{
  "n_layer": 12,
  "d_model": 128,
  "n_head": 4,
  "n_kv_head": 4,
  "head_dim": 32,
  "d_mlp": 512,
  "vocab_size": 1477,
  "activation": "tanh_gelu",
  "norm": "layernorm",
  "norm_place": "pre",
  "norm_eps": 1e-05,
  "positions": "learned",
  "qk_norm": false,
  "attn_scale": 0.177,
  "bias": "all",
  "tie_embeddings": false,
  "parallel_block": false,
  "init": "normal",
  "init_std_qkv": 0.0442,
  "init_std_o": 0.00903,
  "init_std_up": 0.0442,
  "init_std_down": 0.00903,
  "optimizer": "soap_variant",
  "lr": 0.00792,
  "beta1": 0.95,
  "beta2": 0.99,
  "weight_decay": 0.092,
  "lr_head": 0.00737,
  "grad_clip": 1.0,
  "warmup_steps": 200,
  "schedule": "wsd",
  "decay_fraction": 0.341,
  "decay_shape": "linear",
  "final_lr_fraction": 0.0,
  "batch_tokens": 32768,
  "seq_len": 768,
  "doc_mask": true,
  "z_loss": 1e-05,
  "train_tokens": 104200000,
  "steps": 3180,
  "dataset": "wikipedia_en"
}
Each number is 128 + 32 x the weight over the matrix's rms, rounded and kept within 0 to 255. Layers, rows and columns count from 0. Numbers have three digits each.

# up: layer 5 MLP up, 512x128, rms 0.289, rows 84-94, columns 0-127
# down: layer 5 MLP down (transposed), 512x128, rms 0.261, rows 84-93, columns 0-127
up84:102154082092112131121177113126163128144145164097070166137107092122148210109105124116104154104133109145159113168147198127096131149129127119135113084149111101131137100080047155149149165110122150113199075096126165140119154125152164102177113182107088144138198147071160102099145134104101106101115110136167093148151164122045136086093146136130124090115169149089124119114102165096104124100131
down84:120095087176150123138106129108116137067155091157061129081132145186133100151150146109142091143091096110104103181153079071201152090083145130084136154132142123166118148139141129123088124113132157139105088161134128127128147116173171126082178128152113119131068111163115138115121107153100087163102151084105129128114104113115089096162143151093171201150086162065108142143226166101131109133139
up85:114153144117122119093179159116116079141097138141150158094175125142134113118102129146109109094108166120109131155146162081129123113149154124142115112156130122176146168101141141088135112132141132115169138144142119145083100128148130082119192151151083155129061101153054139140125127151105115094098238140127186099167095141112115225062122125108113171097098083138099151117102154135126085150132
down85:137104171167159108140072157156105092158109122093121162072166105087132107072122140071115107057138180092156130124201098143175144135088096145170104106186124188094130122127123065107120148163113111128169093130126146161079095131123127133198079091187081139090131170162128137103110098070124111157116224134110147155145084162089142133097116124127134118092182118102138140143127108153133111130177
up86:129155127139114075133111112136099128079148148107134080156128155140144117123108103119164078136112140098100131169089132136067134152152144119163139049173129121058109107151046165181124108190075129134173189116133110155138147151093086148161077152096073118111176196136115146135134119111139116133114158114178158098081141137171142099147122178134101145143085085161176117116121120100091140142159
down86:099107130114078110137154161232121158170133092108148130136095136127123134111156114126138070143143122085115100173079132096134096116163141135148156146140138143108090095113116120171131125147118155096136141137117127128107140031116121174152017128104143076173160090126123116146090158086098134145152098180121137076145141102130178088163132142147133121161086080133120093053087144177150157127123
up87:086160152150079092100105145142097160112080169120095142176129174150074080079222039126140129138146145136149105085074153123177094140088143109139100163151127115165172191082082124147190101131082148117169143104236173084164115147129100144187111165121123113117071143077114163165082143156126141068078161121120141091098092107147140156100107121125142147133154091141104097127146094116125123108097
down87:152130148142125084113112164101115081110080107202123156134146198156116070125100155099150111087133166155106081123084165052165108122108195120083127128194197113078063100093154116157137120158101102066110084129181132101115140152114126046119139176067083067110159111163105164108095154114135166141104179156100144177155116099161119144085098110141140119128139154108148130101144145177071152135130
up88:130133145110069123093146150110067113121130110133135125114158238116094169067140141124094150144120128157202165139100093131107104116144179161128106109113087101173178184166118027154093099178175151141117147148133143147137132137131093133177116065150136138099155099093068133142127107111135154071123154113120152123160185190061128156124097212074123130115121154126154112136162148107109146150097
down88:135117131158090115127184143144162111150117120139173090104106071123131141153134126176124134083136092101126108118111122121094137121110168128153126131108113097129119153163113174140125142171159111106176158150090137120123086116154127144089120112103104112092158159134073106189105137114114070165132055154180124141146168106170183116095165101138093054115110163160150142108147127131090174143068
up89:105094120153067169146133091120126125137125104032087124157163059131143118137128118135139148130128086082118134099133125176134138112203136089142114092092114116138093132110129097104190126096112123117102087159170034167133133110187149089114150085117148159120169093167183131100133090113116131150138167124122167116072157172204087119129140145110140113183077109146181145068143122168125110173157
down89:122135191100080131137144134167135189071119088120120104167159181127145140137113109083088200146157216107157111092155130073109112091093126092158172118125143089127097156114093105183139157171091117137118057173117101137127069152149075119150111120125144091086131064149090128104161111154172089149152148104107222111169125118181116078123142090199141124135156113152085104152087151135092175127146
up90:127086169127127167139085117122122135137113118100107110185107142106155182120108195123123171109115141086087138162081117128145122133142113082115108138134137151141133113122101138140106118101169092156134125149152090095135144118099163155091144163124143113132169165121125140078140160141131056117149114213111149084161121093140114150063119162135174115129151139159098125104119137120123107188096
down90:069123149145125141093123134130122155104106127169102163096125160101096107066168124136157098100150087154123179091163124113141128135156146100132127166194082100166134148176087142150115154145142124121093160137065157166114138148149193076151104121117197145114144117166102121175166124142056074133120112108121120149129148149115149145214118125119127127150125121107176081130169134111116089110143
up91:135155117118133105129175165122127116096118148142151124105136058158120162077124126120130083140076138171136114109150115162092141135128168142108092126152126091122106116101140132161170116144146092140145152105105111132116135159157137092139144137137129145124133082092123109144133141131135179130094163096113116132154101165088172103130154146153097108139131105065115126131166127138157095093120
down91:051128132138143134107071110142114110109153114132135178134150184108097108082103107187074161164140116133062122126183178131127161097092165134104178156144114078186132139149131156142156132146122108115120109162067126101111157145126118146142145173127169129106120115191124149079182107160125078102080146135157110120147168081132143144135102158082142116168118152156150159091166124160135168176152
up92:126105079109167171123154130095156099103159119139133156127179131090094123101020135097151127127119169090112110180154148123162099148108147101157174101136145137115057080128116179128124139108118077124070161162107124144116170199131134155237179134087121080113139181111165111111137073115067126099181133116191071137155133098107140145135125164102144145152137153069030194075174112162117159137112
down92:178130173129107102118084119209096120110092187188110138118170099125115189096153051157125125110085184093091142160139206150107114114112209149116123106117155164173145134134186138129116129148192104141126120111116116112069167158160086105139100132094154113133057128144137117049063071098155145132117086136099116117146163087137110169144183124127079158087144085121183103096127095140148103155138
up93:126116103093144166096155072181156063140118158124119085108113109169085136115123078121134154122172133101078145136144150117132113110110147158133187166165167102120173119107111120182144110159138104147068115111110108120142119127165144112135168084158119126149129139135148116123137130137162126119063134062165145168143146137130126117161139112193110153121135087150170158192154128095090150144145
down93:127139112141167092141120141141095142159140168171166111132123191088149094102144115169122157091115100101137108058113096113141110107093104159127098162125123129138102095112172064123124125129089136114127062165152096154117135142164113129160132134114106066087104133192162163108118123145141050138153111138176130104123147129150185148125100120137114159144125113103131115081119098176068067141102
up94:117095166110086137073091165171111149194106118160150128121123182121022102192100140161133079161156136071100139121043019121122108139179094134131119151126096159157157125103213162098154084106204149152131134122167060137162091103092113061123112083223103095116155130117130069098110149123193105157147131202051151118168191131118140172093083104107140170071140207126077155148173088123112164159116